Each number is 500 + 40 x the weight over its row's rms, rounded and kept within 0 to 999. Layers, rows and columns count from 0. Numbers have three digits each. The size before them is the row's rms in percent of the matrix's.

# layer 5 attention query, 576x576, rms 0.0204, rows 432-479, columns 144-287
099:504424441490532541485454472507554487500456555553552542528480480559464574493479535482507518552508465479483417495546485603489520504541515496448520484439518430490532482503429530491543507507499498503505459492507519521483539472489566532499489537556481504486489473476559454542560469535476494494556511480512458504492515546537521515439492492472562464489509454527507470454601572477517495535461484450504496512434434512377464488522483454491502
098:505469477537549487492447474458500498478534459533488460477542515469486521458487507563522470522397556470516566563484435502463602465575556499466543494492552482537447539472501447417519534400548512443437475541479480538575540473509530496543504464458479537534494559465444449514480562488398493457481504485566545501464488495550538453553487502573518417476491501487521534528479455480557594510471491530474587521480453545495536506550557524488551
096:520401511480452540495515491519580526439516507534545527503476495434527524540485504496500501494580502504494426500524534466489515546448493481543470511479462424558529446492476490471484434466419512522456480482541468483443452587461569510455463482526463455500540489572481463519511341532520479560578481478544476543535513474499520510415535543458529427523507541475502477407523505476465439534515469521516457550546463442492470519496489467604402
096:529486464484506532453489513561504440452556481501492478554510506465543547415480475519529483509475434503470501486523524501518449444449572527455482608513513513427498490483526484472504510488511491519537515482520468448517485470457481556509580466499490517487516474387530499493477596543469519498462526547484445488607469505531506485517518509466594510445541506526552382455474501464467539450514478436573494532462474505495501521482532532586534
095:512462483485477521525508510416456532532484508456456502441501498504491500445569498509568491444482536493489491566497455519446571548476499552578520472507475462447477487504524525508534518439450486487499467597431440534502456497469502485515516465464535513486518476517488468508504510519491542547509439487410446541565477612491468451479460470483491457518456524447569545524524436531588497533540461509460454509513520486461490532456571513505514
096:451472460487436524588514542465507457496494533517526531491531477554470458453470526516479570412497552550514494429540573562500452491466488516546417466456475527478472485620544506542462474422509546513538356552460437615504425489493472534467582567450557519544518488431570496486554456453537510470508490528519544469511549451524459506498430431529408542459474486561433567524461481507480565499440526547499484487479533471587532515494470462522550
099:536509440471508510516568518498534552506511510488535515506447570468500400543449514444524469492484550502428536522534454467493516562531509405475477483534505492440500453517516468560450535493541482500396542529427537523427522495512442500547483542482545475410569481515513521506550471470497525470447446456495527482487498467557469429468469529527529573491499460493445511444542443504519499539486486550437475525488476467380490518466490459545460
098:530555461515463519487510525499492506507517560473494407516575524439460493457590457464374432477428478445504454514505546436470512466489493523507630568509529455470511488511557412461415467533520481453453513532465488494626546553529536461473511504480515449472544505471476550502489508498486493538527558510503504433432487452465495506424424516415527488457508568474393507446503486481456579570455417523479439506516517522565501483579489433420478
098:514566441531490409505479483470507519504508428472460544506481494472476500416475528518549494500383513491487516507553497531511468470512409543463461497525455447483479454525486488518532545463532532463564482552505526460404476446501556451518443477479516469563544492464496481487543435537489525541479475395535523460489423506452497485537531494537519525536480487456446486504563455461513522496472500544494506533543483467507528474524469518523471
102:483482522445497486540563452465415491481499471439534471532471499605536462454532505465439510515464490544538456417525447506514519492502489458466523535510511533515498502537500547539559496540513463516485517534573490437506405564500492480479480486519490521535431522555459498501503472525490471413497514520480454562414482500551554461486501488492497571492493466459477519499496474456537503467547487458540501458522501493574549484443533518477523
099:464516473526456521491459439456519495422480466479474520450473559536479512485499563522419473526477503462573455435461449487525451460513490471469515519506490553475520534521506503456446489464541588483481549510502457525483558531475555461552498523567569523495569533464483531521557494418568533485462564477493564531552575502542463562502520502503469430504428541419568553474530497401467508461460544526544531490488538604527496486553562549536565
098:534539505470602524493451544507499545523574522530459495544446473438515469538412492439516516506547489531474503536442480501605500431511544558502471467525494477541470485533525563535494557503456486509511467492538562550549430457488464529470412571528518415444622443541516511518541485434468516495527497521434526546476556545456511485491524471431480426535530463475456490480538549547422467439548491435498454513524457508505482531529509551449494
097:453543475456540524504482504472435505542483477492479504508521519436541468523525509516538470450469478495549477472475515454519380541472432518470505563439534562555497507516520455507538493504527571518501384509502487487540536568431517497563488444450528563491553514508519549543509419505505437441537505484552598463449545431500434529494514590554444566427494525499457526507483512464569557460474453522569510448506539529545490431513511461543535
094:541531501525521560479453563478537523547533540408441447550473520409513516453513502472468472505530535517548544474508514516452560595503435527518499544509502484504487474455544517475445485470527460525483527529472544478483427510450463485381462491537450523527521523517508381507508495431443483517519454497502594551465542519444514511523438501525540476511529492495515444476401506513440460450524507456541514541469489521488554531489563510474506
094:517521447508454445440446496478485566500524468478527466413568438584564531484522501521473504508441510463564522477472531428531576507480486517487487494443519530511377497574447475468492497506470438480481564507465427464513511429505542503535524563500535523507546531527569529435543513448488483513526459414516490540453503535532534407511513517548466500483489506604504500498457480563499490497563519492573511494526496506527503490559546504482507
102:492534532493414481518433490528509472557532477417468528465484435470543509423512513480452475530471490498512540568505500548546610543530518472507476506520484500511483489404481489472514459462504472544458471528562504539436521449503481447483514530493449551458456495462428472514451475481486482494480516444581457456467534486465468478513559484503505562470478427465497449546530517548576486485413494465512545490475525536467488511493498489502538
095:493439478488505464494496415540553551492457483499496473495501441476524542524519566490458508451554577477559544489475493508476466407545508437505441515491522463469519571557443501559480528476526508455484531487524512543507525452489601470535494523487517464510443482417514500497496516570493428526514512534486517567574435462510565536459455476497555493497561515491517478501571555405423461542555457506487471557507395438470510435512462487491524
101:454494428487476542514485485535463485490531493501487513454587495520451497482482501492465598562482512465478478463555540507611460450499459592519489482448484434534610434531550479506499564470519454512475493544515520505461479557407510532562495504557491447501485535467561431461524551530503567482537443504509479497484596445523500494504490476484492494493457502520489453575494463430504472478525539576449531539569507479539586440536470465462458
097:519437467455542458542502464522427529498519499490505470508559494469512545480522502457512502502447465499503557485499448485543476523576445516581489592505519448542542509512466524540487480460593520522474462541560513555557504492390500530523493514483546531440393529496511533495509561501499522536482528545495495533570541493466481456535492582519515571452556512443510489549415460482504526425547480487575533482440504547399444524435501508479561
098:509498437499563495551435535454488502516465551510463540535457479513527477509510437597554477502520534545469488428464543476530516582430469507515462533518483422533495507527496554579589475455549489482485514556463514487452581473458437564495453544491525510506501481532508495460494502483451521499560491515529426504546429393541474518448543507475506531522511449472492517494506468501535499477491537546515493522557510508455556417461515480548532
092:568479508456531502593531562549442519491506489510479439488495520466555433559470492508549448585508509468524499533477464473551446508502484460470481526537554488486527542513481496495555414472497529491415496520496503526549483414552466501524513504478506457519470564560603484415445479547459524482547435457472481487530450444515518513495532467452453473480507539544462463515436539470467489436534484452543472502546508477538492448493465414500575
096:507490432564550470449448513515524513494553593486480531528472530550442620524486473489543583494433524523489470420460515518461482552519525489455505573526576434548516489632503456505482557506554558539505493532550456483468545475492466478544442561503510510459527590500505503509548479439477568463523512517502510517503535491518551506465442494420511468490500517477481470539479499487453498569555475463465498537535491447453573486439479453474574
094:662539502481479455465533494483483528485466466533487497525525543563471474539535532522454407551470490503491453506474435558480515418530471481549461509532462508532497435519528521524455503453462496472472438486478576504546549468580633465473532488498390544458548498559512501603535478477522509568469593519530494523425533490565537517524436469497534476452497497510485507545547501483399471515450525540493491495505345535447486520519511507450481
099:486513442510459498508454479465472457494477475550508511501599552505507471491570463541445541554476506596504431503496539500431552456409549483487512487538539579477502480477532476517468471515472514519511511465595501526521607512506512569466523576549479483512494497481500471583542504492489542521558581505500556509464509532530542482423487377515466488526522468463490464479522500487471529437470469495501434471521509510490469480449584538487485
097:502448528514462532543463453531525457507465505499488501500462469496479500428514485528461534521554508590514497486496434480465467501489506603527459521547576520505469472507532470526442487515498530523522468499481494407517468459521469532492519484493497527523520449538501509485555501544539417484440459505444530511548500472501501387550495527484517474518522483493467524509451480428480458547528537480527433499466529514487541497495488501495494
099:452489469573520557504517530407543502505441496534522539504459454495498461473501497495462531497537523523500526510502469506531476559469490450398409511500425426455500589458558503538505581503410455517507498501484537480419481560477494513502458537440560513434502553506494561528496452531446506508545449490516472457450535417483527557571450447424501489469517517467490544444540532468513497487538442587426488493542524545524502526548493543476490
094:534472558491475532533544458537434558465549479505513577525501468479482561491416503475523517424527467562513481479557512538516523516515469546573499494484546524483484439479499562463461514495481569516425537437421479490502496525530412516463550397541544469457465494494521548547465571543525501507493401550513478570533470512529532489492477555509526510451513524531517488485527485507471440424489519474453514447578560489524519478458508448530488
095:497453492557427455536479421545560553573492504432470460442495510555480477504502594478520488509480547529482429521548477586605543521499489471467419467572513535529498473550527574497480495525503458468569503466495539518472542576465450474589453529556533532574547580478528475588506444528480538512521447498458521557502501510471588454482496498462525546471424491494529503441446491456487458536506467436533448496459474446504503488492515474478541
097:501564551489520446466557499524479517552562447488480465499530497496520466546496516506486428538416489501517406517516512519485520491491638528489527475514568462508513497462498437483486454435503506496478516405471489558532538526574497501554466501517486540553523485486524516529527536516538545458455509484495495438572576559475498467489505505473509466464485459530559515482524490524529468422575470482578516544435455550471397496467503556535665
096:528590430455487520559529488505466468500507534473481575414462479551505535541495559556489474508507463498482476567566514476516472503482426583501465501507426508501507482483497505446538473506496460468557490391417476514499497535446460493536504562439499456553489464441575533456497502528475515535439489532485464471491468494530528568469478467491495488531554522503502525477517516572487514511428485561478446497519525484445544496482540469480458
098:515461499520484495506525530481466557451531513430517508553448531543507473488495487454421550433472564525480576443495529549431580570474467514510484511479515553478553597523409562541512570497516546562472466434496505560505385531531512523556565459485531545527471503520422465524447442549502507548533541483628544489476428516504472497494545526460435583509479451472486483555488521556513487491467509482488522475497540492466525529498556490469538
095:560514521547532513522525515520505477555514505404451469493454521532499484521561522469558515534491515492608457494549514537558494503462509491578516447537499513474466524483513506537466461474458547502448510464559493551492577529535525453449473549562449451443564441487383471518524432501503499523527500513528557528495404413476477502491464491565464520476444550508602467491496505514474506533484506494410454499509539478476535471459500591482519
099:583526442469471480548454544477491467517494562502477502564504461461446476460452498531508479481442500490586512521537474483496429515500521482495463469550517492488591543534499578487515494489518521494603478514392524530517495439568504476524470433549499539538451529506477503403532500495440439470503427511447509444504475476540468454524492515483516509453464519465470489508469579469476505502496501524529546465487544522483392527456513473497457
098:518472527454475497519444480510519444446504571528511520503484483495500513505512531502543450485547509489487518497481505471481454437530507537467576505433511456465449452480491553527451521468546532491460469512477510565494528477485541534519505546544399565513588545463477514553495503522504565497507533515510502503516519506475460514448475486570487532511516524548495490484461503459484519526567574481441464484496517509493528447539455561483492
096:508557452509582502485401401482502535530429508507506509523514507496444456519510519478500538521550496530534495491531444418488505531481490400565419487528465458549522494478546550477455471427447493465489492455518495497546523566431498472437496504484548523492528550568486483489440471543610527497413469460457486497457510431450514511582443433503566530561495515439504485476526470451548495484509545472475481494510492538482567491513441513472541
096:527468452464441563577479512536506565496540512473517490482427510496485539512443484512502459562589457551507563558533529482523412430477543480438499530477479461476511525468461513506609480517520444471482518443535496424560474428506480428498522474492519483464482557501549469513542439495483448513463504558493462504507501586433554520487444524595460498535494487459484489515505489552459486502483523467450515455481528488451450500535500482517509
097:467479492524520498550480546505506489523491481421483486507584485497530490535635546506543545460553482515445526493491476594463515513518450544561505498519517517492501530526424518480432542499449435446489501516496484491533509521510513476505506567440528503505483459487453480527497410444453541494430573508454464498534559527555516474472392543552553484511534508497553582451416526506460495495598496429516495503514533479515453539488452489548526
098:466546556407481611462551542598451484487485507466511540500463451551427550488450471456514480550475517491513451512503494484459562550531512453485430476444495494468528552461444472492473520498401473521506465545460533495462582433503549565484405507424494563559467528389460484483442536509520505458464511472484557531552506504514445503523545468489452490488477437506546468454508433494484492504509504509557494486548448538530492479571472509423475
097:462533490478525469466517478499431466476576432502551408471516566513480502511522481478497576530551452488502491505486475440489422504481563480465555437488517504497495477518543505497492552499557486566430546477445562459514454478573543557500461444526527541485535467498463497533557450495508505482499557500509506477521453450538569440540400470520464513425448550499513570530455503494504458522483558459519515535474511464531480475520535448522492
096:526565545539466484476545484504505473507485487484532509514556543443503509486421550442492465476465493524450546456466449459450468494470523381477514554533515552457504507519585529582491490543501468535546470457488572463543537521575572535556531539479517557527468482527472533554517505489421496474492480522549504402496454537495560430484488496529485523506478552463513574523543488465504494585508599448565457545553564479446461579560491493484475
094:490463516454485405486443522498432516527509466517548558494572574502422428602504481494491511549581430530468564502469482490495468594518501551543521478417542496590568481551507486533505542474509487552471485476482470473502467458440513459515497474512507512495512620474427484498578471494517541422576495516532513370558497439462503443539542438514425493510437461526507490515464470503454444567582506439471536509443554423501499516540493558519543
096:508474552486494542476547447500446491465536537469537541557458492497495561521551475516495456555480449567498500576460431501482562466503541500454504480493436402553472474509494508545559514546417486495468564528483541475502462535481505518458524444458474504451413462458475459513532511482465491456523564524529532528475488500541483498495481512597508484470555551448479478448514488555476488517484476455469604480483524596465472503509502521454513
101:537419555498510458479468532520413515449455524547497471512466557552565571515544477459512592488517531574471496458538470528548488477488565557497549432491478536475490508527521605521551543511493478470485506560426556533476448531485433524481441527532499480490497522489556589461565528516572463489494471545451516470459523494480488524521483474450491433511504510505481513511447462533494472510483522532422480507502469514534455463493495532572528
096:555567543527506541497476530532520529511535491511461509454515418530490563472469483504510451480481531510529521559438472480487468508450453479497486439503466517482497512482464507547505552508522472520494529531527530452394471501492508560479497509436460551562473468498548513450450473530490489519515522500518418502535476471492480473485508510560453495474513460564458533391572499487479430553519525616494541443603508478479576548485442535507492
091:475456527446536441543554486505473520532514476479545559540559535495431495466496441459553544478463546479430513483504477444512502446463519479558435521534503484526541481597542521429515510585513489517495378572525504558503464510495410501465492485498465453565448562532444485453472506526493460605435423458477493506524465537427470495419528545494513572469454486512526522515528493492548449533481496438505540416413445507534517488544505443467491
100:552465551490537489444419506505467585582475458444458535526528511484445526509502454417516446485448483463531535463458416499446529514526468488508542524528506540457454519538522426498517472485561432495452479503490515465564567569499549458548514454495527528516523538475495492511522521578532450547494508503455511488521505505492558500416488468518454506526469599460514455534592485419544542430506555448494514513507498474573464457545528474497532
099:571550502555521475586485530510494564472470543485498566506542477459578486524530476545526589497480447495554504550473553490469583526433481524467465511539509487548538549480469547437546398451544555462513501497488524526525454520492507553485511575505475525498510510510481512487529517487491542551498503509520486482531533430550517499548586540543514564520546534430491405493581524526464472498515386545429476484518479449401530405523531462527475
097:533446524490530511559473527502500593442491489555510543486470486534615515483455488475460509485618490397441483565500539533512538571482498430456541479479450451479510478486527470586439499509517492497512540576537520549521456459512498488524545508544474394548501486552448475487432398541492486554524508570461477538476541502450458501532514477551485531492453498508456542478516520490530511472529437587487485464513512489443489497461487497485528
# layer 5 attention key, 576x576, rms 0.0209, rows 432-479, columns 144-287
099:566522533557446514473431520498514527597493474524509496454530591429481480570511439487469424421525575460506495501501476507479526490436557520451493544516452492609473567432492474515552473510489510544539545558518515501498570462538470501483389598447522526503404455500492541532488494508493551499484425517470524499523501516574425500496475488516464507524511549474456580529483472485459487472524448489451436503498552470521568500520484555539553
093:517553504475481583467546562534461545465474533452566545520505573430498491524525478474549488444575518486504429500522509529534468505495576558515489488474445623488499523464549539466479437520433481443488468458490505511552531550515437480412465521552455521533498515456388519453438446488514399547476508470498479554533485435445509603427528487468500537535527530453549511470468491528531491537496474480504539469499415506555469553424430555411450
098:473464481566523525521457470423468457423523539436555433513479525482436563525527470526495541489503562528498487561545472549478467428545447505450576542548511455439509521445511521534435528478607530480480549501531531494486502454621474551484523478427484540512473495492457480511519535524568520514441510547537557500477431512505446530500558521469461503418536490526497497488520522435494510525462430484494497464498535444427457487458451448450550
093:455511507532493508554508512520490577455403541535466532476471449513434571523430479520524522449468528504553509558486427430444549608483508492491509427437446452461461525521523523487451515582557466521537455477456507485555495467459544417506444485553526465486509499572486532487429423509469474432608554437508394473450487402437503430540488408483555564509507501469465514534511536482550459524512472518503594482466536516571506504459516468457445
098:491490529525507474434468497492583555456467536435601484537470446434462520517421474523474480446504588509558455494523522564476520545476501517490479561509543477541467493473512530490515461497564479562482523510474461466474525504496438462470476514517544433548406456520487418488428476489477472477518557483525553468419472447476441453536514537414530558445494420497465517451433537500510514435474452496479540515553520475491501498532453434477537
093:563520483450497563576469474503509471536462482514498465598555512538472462449498490589470433510468499514536436594441552564488492501483419544547544472479529490507508492570438441446539427457550433508532516517505557507522544404464444459499505503491447523537453556532466510508440514569548463472545488497482476503416506448516554498560507555466533523476476474535480497469505572458448594569452465518527525473608499430477503480547517504472440
099:507511505478519550497445466456475429505544545472553507472546470570480507564555490503454490585496484494511452564519502574474519431545461595438467472483525478461501517439564507525534504502505507488517533498541507470561485468530487526515505496501540513533453454468494584478497483457525508495499551528546540516442507528526524473445491548458559537423434524576529512488461615430497502529496531484457463448479486439515446504488474497508583
096:484484500511480522587537502543490545539494481479434556469488528557461541440474492500490540463480511520493538572500469519512482530508494503436466525527560492523561457582474494583448540502504504491477512513499532485379591510506500504535508481486535511546491485512426500519463476543457503413466441524506467525540498539501476551462532526483524506482470442523485501545561453441543446460498551379541531442540510499520500438435554489465517
095:477549568398577572523569489508527461504431548514476487493498481521473495536533533541479458406503504474520422569429443542514428509504502520559536531506479533525450470439550506509522504556479522504479522479453359480522444467585501516455518508488479542522563501535500502541524462487492476437521553459503537500487496489552522480442480475419498506515545497601481484514469537515474555581510437564577508574414498498500524480500523472463500
098:505445476505484453499510525578500489483522507497401420473492502527531508531478528597596587534473526488563546524470509451502512492465521498542547554455551505515484545493472411449568532495506477511505491496486558594482581557475510466572467503424451502509496498465484520484514520499379487459514518441494511543533467446494524500399489466442534486509502515536553559596497464562465477598499548458521532482465526521512498494553530544508484
096:552447524514542443553553493514529458547565432504513523506500484463589493493523472452486500462481491475421478459501528492486481466526581472503527493458470528547572446467503610548457430553450500504548475522536559495446483457536460475475510528429501517451468481503460438435477510443526526499484484522535542454494474502501499473493459479549470593507527512547473485540418588486516551512453505447547554531517475484509576530485395577488569
096:423491524502497420567508516556461461585482535544544536508527521496558524492427456495491531528535477467446487525463539548380484437521510460496469526463512559482508541522428467499520446502538481496529499543466530452517499503485539562502466495561514573526488573491620546493472507539573554534521557488482441452529559490464490482441514456496529531412461525554512582532501484468543490533547513584453597481430455400480503498529498464490457
097:529446525465498537542454444588452515507509464522534513481420484552515522531459532523456497394510529506455534471512557540484518571508491483514579491492550499425554459489521503516438482461510535531579469481486506510522462474512417525469511502521424467501564572466424527490489548574494531547507570540556536546462509590501552514578421460531539460542516510405569470485368485522377499548493495519543561466528473569499562544521520525460542
094:437469483479452489483546430475452518465530499469622510506534531502572549549491528565519490516521508425502492580411534428453524483490529500438507478517506488529567469482477538528516492500499530483518574483531525518517491464497496534493476497517486496527461543498488538571517526510562524476469505531450498483523468524450472484443515566479521548420491480526588515501485491513539456525502468556466575512494496521453508462604438488478504
093:503473529490494457500557532467536476405496497481550466562510468470516515553432536477474446407470505524505485429517514526483455499536495509613552467564568436498504493469484532532496499542549427531513426549546415486525528520479427451527497409466486469583451488466440484502490527474556478464506488520581511483502486481499449474455425492397539434522447520459465458464535560486546519472508461546531476460526548441464489496517509486478476
104:443537484453587531494503538498544528489554485519496432495500509455500483552541487534491521429539486469466449489510537492523531515442556533492524482597538529495482474519452466493570465507458605438491471518485515539575514541462537570535466487501459501519577482462511481454549517480498455497472477485609513552565459404566503435446477551454461453530565494406493549529527447465474523432531466501450529562500497458447480535526506548479524
093:592487459468538514504496501387526548507468561526505502488618505433508399465533498470508476461529484445502418478506500462455472457456520482404523452484427513509498460527554485477578528537481439456459489563457461517477437473476404475521506467538516526475540486641514541514497514413532499489510547520483507441533476570415497570469545503459500473551528491434485475467591506481520414500490464469527478498550515546564500533506501476477476
101:520536484453536519576519548598511498430480484474526419481462493529558469412437505566549455462508552482497574562552435526535471464551449466461539515495491488444470495540530506472484463499486499533591458487459529501513485449580503463412497533511480453472460539532490501492475453503502528497560511485470454473526486570508492465530511528431527530499495517547477493414523421544490513522420466460524496549525509451499474480521407483545511
095:523579520498505477452457470531544501497529468526446442489457567495528500467545507467517487506517532516470481461506489485481529540531498494491542515357462513523474542486460552489542539501543445538489464533527484493512482510534498468519478512476425554492459511520472453527555493500472495450515495518511549532541462537443464524450477521489479482526493432436484492423457466556511564437572539462555548498472430498600493551480444568486501
096:460502422519480529528484461547534577520455394579512473524537455440539512491496500493554424536456507507479498476506489488481552543516468514521437474429498536452497440499461526501523524494463541556534502493509446514536444502535530447591498492514482533500514534489486462577479592383502550463488507469474534496478558456480483435444483508453460447478455480661534521433477521520491486589493558525459459579452521517551509482492511522554438
091:502526444453554462526498511584494489454458449525522467514480453520445519554508580464479464522523461523573499490412518530496578479454566492515420473483468506453464520507530506562522504509514452473537432560462557426523534390478511470526517490529428439479515532466466502537458469517464508545523535574569541522484517497478436456472447499523502455603489533398521441526491548466517561557538560502543511527443538553516485411585548576446482
091:445586478449521481560501513518543556570506456514534428470562465464621446509510508537484504579544554444465474509577538566504526434508435483533541481513511470487526502480448501514515426531519458486511536449474553509483515491537444503529529482538530541570426413458475496461499494398529496503485435508553512558490508568511492493493571544472428504533468443442465533509452468504485482459524514544587466497583512432477497471513466511470556
096:475557529442476557506520550540478455502590538491486535490538520461511579492501491524510540498448564442440475454523575503539459443474445566517432498532433436552495618514454493516487547508494509510472509509467461549486558558478481522495504438462483556562472526481505508443463476542564534517476506451432534478531519479514488496496489472479527523458437587469517555464583437499507438485407473545489472507522513526484443457461446551572561
093:557464452510474554522502494577467489492497510505531532452409461492474528459485481485478509497570527523543532493487546479538546519526475499446520530468571450485534525528420454520526527529568485508488417503523519482507490549515575516518493516555502499523442557529548545511461502432511465473478560468510462472462492534476500519497548544460438466522454494502569524513575483472475504450510475458493517556490511524506520550531545506522481
096:459451526518469445515477544511391495455485552505439492510540494513498428475417471511540465478488435485489496496552456517454504511536500502517556499479554501483553549449509508467522528558551502492512497489556543517428541554526508478477520442440427452510463578522536488496483528521483562446521507507439555494427483538455544452532524456432454469461422458551476518463498578487560440539571512606491498543509530450588467537526470517404443
101:481531476490532536515489538470479499493502564544516501512522470551517601518471449491493495563531577535539494623533454511433500520480501533560545548483524520508465430385477508487424470475487568460496522518497506507483417511523433505422507485514430473537443503488526476524494502496523527472515493488491523449513439557562551548481577543522512504535591495575457490465478529485505459506483482570512490511440452527506507473465510414478519
096:490480554564451529484480502466544522554465495541500410520509541573449456476511472618506489495448492452586496465495497479472503490518457527490597525476561522562442501581474441496519550530560532502537514467506490509459513570480505525527434490509481485512476556498483424527487476503480540455521533496534527477481456452483429513456501471470545478472579454604499467531522512382467466504528514506483464528576551484481499491512547508487443
091:483480506474482481481517546518595476613502482503544449516501504443545508551508520476505492460487448457423432448480525502463514460502505539522583487489421577465491458544453504492512441476461466453416450500507496535465577545495469482556509452453410522510445490432523515473577507462541531462468537519512511505461537545468569451501489526493458477504480584500468534556552413502478561420498443484494518448548543493474486589481362485542588
096:525495452446510476534533485522550506505487508509502527500492516452549553512590506513468523522503534504479509503490540484593507521531563511485547513481411510597471493538487547515545548473435488477522470494516470505443468466458504458616480537485546536450461510438415485504489433414505413567547401477546555483498466380519487434515503512470491542564469477557459576463496516508492499411515520440520523480444592540511431497470477481514468
097:526500508425529450564547459478489521488490491524529433539495468514423447487410508545480480464500642479511527470536420527448526519522501538447502493553508427501490541523570513488429483452496563516461555571460474489456533434488521513498506489572500531493504506513483432511540586508501472481445507503497610464467515505518507495486468591541507491501479524439457419500517481529458489534552404517494484483547532462467465474505559456521534
098:532500484490500538484535519499495501556520484487481491450421478570421470464513515488531489515578470552484507577493530477534467455507524463490506476525465410510458471470475440466492482466498504525502465542491458496456432477465482555491464474483489481542584445448501495519477523491459537516464457544546569497551529464463524574526543539508457456477491489427453445464481493572460516587453470606468480490458532494417518481598498445556453
090:504460479491513502495463387502517531505485381556550576570532513540476459470472584575484578529536500453452462431523543454453530468576499517508475449489513530491526496500498496494487440508492523520529464460486454514515515582548459505567508450527462554552500510480510454505522565449456507494467558492485515513525553500505509462554501503543466560504490482557508510604472488526493431538476522532449564548476517546463444527470506501531564
095:515566547467421473547456467531444468484533533510494461500460537542466536502529522612502487492490528603497485493460505474538492510456499488420492497515483486533396521487486482599489511538486498503529446476609544438525439442443517520519488466428520526507523480515423476550511433553512498432517560504506462530421500510509558541494545466483521406552562419473508474514561598502514448483483457485494480493480511528502537497539546507481490
098:497539469511430497463409452508458466566467489495476489526470508443537444474457503513501461493501499535450458470479481517475521538538472484538531515463460485509496476514478555445458527547500538509527444500517487399516486514535514516526514486556507475542569465485458546533446521524524578480509502532446454484497516522492562468471496460472474503459518468564474491483521522456432435530478470485466539541566431480492452558445486418543539
095:542444517532411536475517517515475489599506528500460530422579476573525522584505540504505491546513546528467509478507458501511524516546522533495552477433395549513564469503435501517578498459469538524569433473499472517481499490495549467479492542462406494467433564456565477545514489530480434532541442505537465494470517542535504502473463462507480488530561506526454480456418567533500532514472466531461491472494533482466469517506466496483469
093:541552548559591478467536528432486558484513530461484466473440509582544479492527464526472532465451516511559506518467512520432533455501479506529426497536541468582509540499493445547508504558506529486426480455538510512563460527520596504429497529494509492521500509594502535489536491476464433490495486457439492441455504608480515524598505503484551526453477511548485497476515560470471466491492512497525461532507562577450491494479432521504576
097:488459556425462459503512507489519509495510500472579526510491454556539499496540439439508478519556552527523492505493506486467495476573555470575532525521504460454508592450525517506555467472482450497522467514510486520468551474521494535485463539498490500553464450520524485595434575536512461495479442558570542540425410489486466489532518519406440506419472488505461576479471499505483454496433451463496460473534485512452524462488455412449558
097:488476487508510488482418548470556462547558568542516552526467445483510522504478441450495499450512403528503532489521476573484542546491495571508529462464522533551450415522529528515517441489496449507537541522490412483535453598503448510469513485545498486430459457541514443492428514532473559553508503497515549480520474428545540461475478532562507489490474551509461485519525429505467449512537423518555510552435473455504475524518560551591510
098:532489520447477434470574509501510524517492501452515542549537553540543519485501435470472476469449520558483505516476507512493530457523499450490494518573491397485538577490430521528505519547538434405547453543476473492560544535479575466459508479439395478562535521559520515459491512499505483453536565512514483515476457466563512479558545522482511489479481498449500470478440432535555481507544474499513434474551478477591369462475484520428474
092:491461543516477588581487477504401523513476529502521474433563401522427455589502534487483532517517527534526494561535447535487460519550480514523562521446477454441484438515510496553487541477496501504522507541543437507478460481485558444524527479475476400509493446500541437542498500518520497460462448502457485537498524522543453505531516466499533434529464490477490432506498575529522504495458481532499515475482495540584518535533564550470519
092:542485541543597494497548523530496498559505459495481494529432578529537464390507546602481478508494464485538501520493441487485538465494460449494457513453478498497534528506528454480489504452482494528467507474536435513518514513508476453501549527497503490481486490467502499493508562522467524441516475489535513548499463428543531466521452479485516481518453588521445504511413533536439501500487474573521442492498460517543470512514501496472498
097:551535499480477551476486494483516503469484471575512519555521479553518508479529540518490463499505470495564553573540518459469497540500516395512447472503413502470416525534521474495502427456577556537479597442464463518427578498514475543549556520541457484464538456550493529472474434495535466564524504490531443478506535485411505512500507511485542510548509522492470461491481506539473485455486518493490456505491573443516484531445505502486492
101:472468483503426488539506471566488474548500436542494498587492480476557458486492556525536527502500445490477411478438574438451492559482483527564575488527561538534513441493518459452529522563463485534536489492443521480541432446440524537506445487535477501465519502429513517601511498477487554511538487446491447532530483481455464461486534429528513441467541522620526472529482540523520496568569531538586527539485471483478452526526466541517500
099:427455540530553540524432524422531445450525578492530586523541455538505492504486428475490541497579497528453562528521474577507536497521451484489536578529497445514553469480537522518427521459429454464438487567439504477523500517471436520495544524501562569486432561507528516513460498519562515532551493510472493456485462555487517519506509511429586497502581463494552490511497481446540503429396514562447528457510482543487509404520505466514510
096:555483474558510431505459497514487503548499498499459490504598469478472490493472530471450508559561516451531559482501539554536468588500543486542513482472519453515438489481432500478501483463434457534521562497561524478472595573454606538554465499486531587518448504503481521469526611480518517541457544528522548513517464495501458500526500518519406402522474528469544514533502408508523559443525470514503518513518506526561568455456507523472487
101:485487445512568493509534521564430543520500465532484512481578482452536511458479545491460443465502538461457492548550561463527458526535501442513506443465414513504498529486443541466570535511437489502508483525493519464537561487446487491537530434512523576475504529496463516474530483457511506521512407485561507478559466497455507539556480520497539493523486489402479431591509463523534471454447463436585496492509573618499557517489494573466501
099:426500507466555499462469460432535471463538502491555544503528461495428493516518481528493493491578557462493480541493496493521469517524447526507560458558383479507456571456538467542387581492508437453532521504487534493541520469575479514492520438469505510528441487614465546478461553574547423507488555528462498428440424507498488514539494523513528509518475478450519523461444456521561461442472521553469510469433535497484430497487521471486483
093:474563477500476522498467542501535457496502528468552525540479481537416496475533498548501475514419492537542469562498466532442474480498552494486475441501505507489450552471494480478468529507503489462580534502491537412536533491541529462443533576505483480509520508523503453464499574523479489538494583477571494463483522436520487534461484518460520483482624605522591492573524560454440541523454513501425471487520549492450519505453519473474486
# layer 5 attention value, 576x576, rms 0.0327, rows 384, columns 144-287
108:498525524546535512521476481507457474515437398517487532514472541504444495537478548495499534495533498544507518523444509473485454464494470529465465483541532442497469471493487416511461506464477555568454495502445523464484516487441545566499551542511485455533485470536484511479498464417545505503537448508499501524509446496464527540528567453495468453497524494471478480521561575460403482549427501501467566446476466505489540532466496566453494